config.toml
n_head = 4
positions = "rope"
rope_base = 28200.0
rope_fraction = 0.25
qk_norm = false
extras = ["capped logits"]
init = "trunc"
init_std_up = 0.0336
optimizer = "muon_variant"
lr_mult_down = 2.0
lr_head = 0.00515
final_lr_fraction = 0.0
batch_tokens = 32768
train_tokens = 202700000
steps = 6186
Each number is 200 + 30 x the weight over its row's rms, rounded and kept within 0 to 999. Layers, rows and columns count from 0. The size before them is the row's rms in percent of the matrix's.

# layer 10 attention query, 256x256, rms 0.113, rows 243-255, columns 64-127
118,206,195,196,234,182,199,216,211,192,220,228,187,161,158,198,196,230,170,218,272,156,159,165,199,239,233,210,263,219,155,196,207,210,186,209,256,208,181,165,184,150,188,205,214,202,233,203,233,214,149,201,136,239,188,165,179,188,269,191,225,225,174,149,225
121,208,207,156,205,182,165,224,203,204,203,217,194,169,257,168,197,197,165,230,180,234,216,176,209,154,191,211,224,205,188,193,187,170,191,234,219,199,220,200,155,214,161,160,217,197,169,241,244,190,150,222,207,211,176,167,166,179,159,118,206,164,183,217,194
118,155,248,244,180,215,175,151,184,186,197,175,211,211,185,186,180,227,169,166,207,159,178,145,229,181,166,231,255,198,203,235,226,175,225,219,175,208,184,217,203,234,194,190,128,132,170,185,173,189,179,235,180,248,198,170,198,179,227,256,183,202,160,194,177
120,177,239,209,181,195,206,138,250,177,156,194,162,187,181,224,204,280,211,183,202,161,221,208,192,181,206,162,161,211,144,206,196,235,188,180,215,231,213,167,177,263,201,219,194,249,214,256,179,201,232,214,169,193,160,200,163,205,147,163,198,190,176,257,198
119,216,202,204,239,234,206,164,207,183,214,210,211,218,196,145,255,206,224,218,218,218,203,233,212,219,212,171,207,193,143,234,194,230,195,161,181,181,177,200,206,147,181,168,182,191,240,206,182,257,213,213,234,160,218,209,178,208,175,177,229,199,172,202,205
120,252,232,211,203,224,157,221,150,187,186,213,194,166,233,183,186,200,196,261,169,140,214,190,184,185,240,191,276,198,199,168,179,190,167,214,251,166,220,185,199,225,194,168,205,192,173,248,123,265,195,167,187,210,153,201,213,184,162,190,231,191,176,167,227
117,177,191,194,164,203,141,182,222,233,243,184,229,224,195,145,213,221,193,202,197,163,196,183,181,252,218,223,206,213,182,146,166,188,142,242,187,201,214,192,208,185,243,233,188,206,181,244,136,212,205,182,199,234,182,220,181,204,246,125,171,183,190,251,194
111,162,173,210,167,258,166,186,212,246,237,212,222,211,160,217,213,167,252,228,142,229,204,199,194,266,235,213,128,198,224,138,181,220,224,167,199,211,230,186,216,176,239,250,231,193,217,203,202,140,108,195,227,182,230,183,197,176,182,209,197,184,232,181,191
123,185,170,195,167,201,208,84,175,236,230,194,224,184,221,208,184,178,190,153,231,209,210,191,260,217,161,227,199,215,219,172,205,310,239,209,177,201,192,244,239,168,138,199,204,194,200,172,219,223,224,216,157,211,147,223,201,156,135,203,172,178,177,201,229
119,213,215,294,188,239,247,178,203,199,201,191,227,236,244,228,231,254,205,191,217,163,207,174,191,223,177,258,174,200,229,202,180,183,176,222,207,203,160,180,194,143,144,214,262,134,222,205,175,245,183,199,237,201,217,205,144,214,163,126,212,252,180,192,207
128,193,233,217,219,198,184,186,199,181,236,173,240,228,216,193,208,202,142,225,214,170,246,219,233,244,157,181,215,180,217,206,161,197,210,153,221,190,208,201,152,198,171,221,237,207,204,191,217,200,206,176,221,169,161,154,153,184,171,181,156,203,201,240,202
122,222,209,213,229,188,214,242,224,216,209,202,181,168,242,126,191,154,198,207,274,180,205,178,207,184,184,184,236,178,248,144,203,235,212,158,167,218,174,220,134,204,218,217,146,240,193,161,224,222,148,195,194,161,199,222,149,182,196,249,187,211,186,205,230
115,177,210,206,199,178,181,230,233,187,164,147,190,212,211,240,214,243,242,179,210,188,176,253,263,201,184,253,178,199,232,177,146,179,200,169,204,220,185,173,209,178,238,216,221,163,137,174,192,241,225,180,176,188,154,236,201,181,190,166,290,205,174,158,210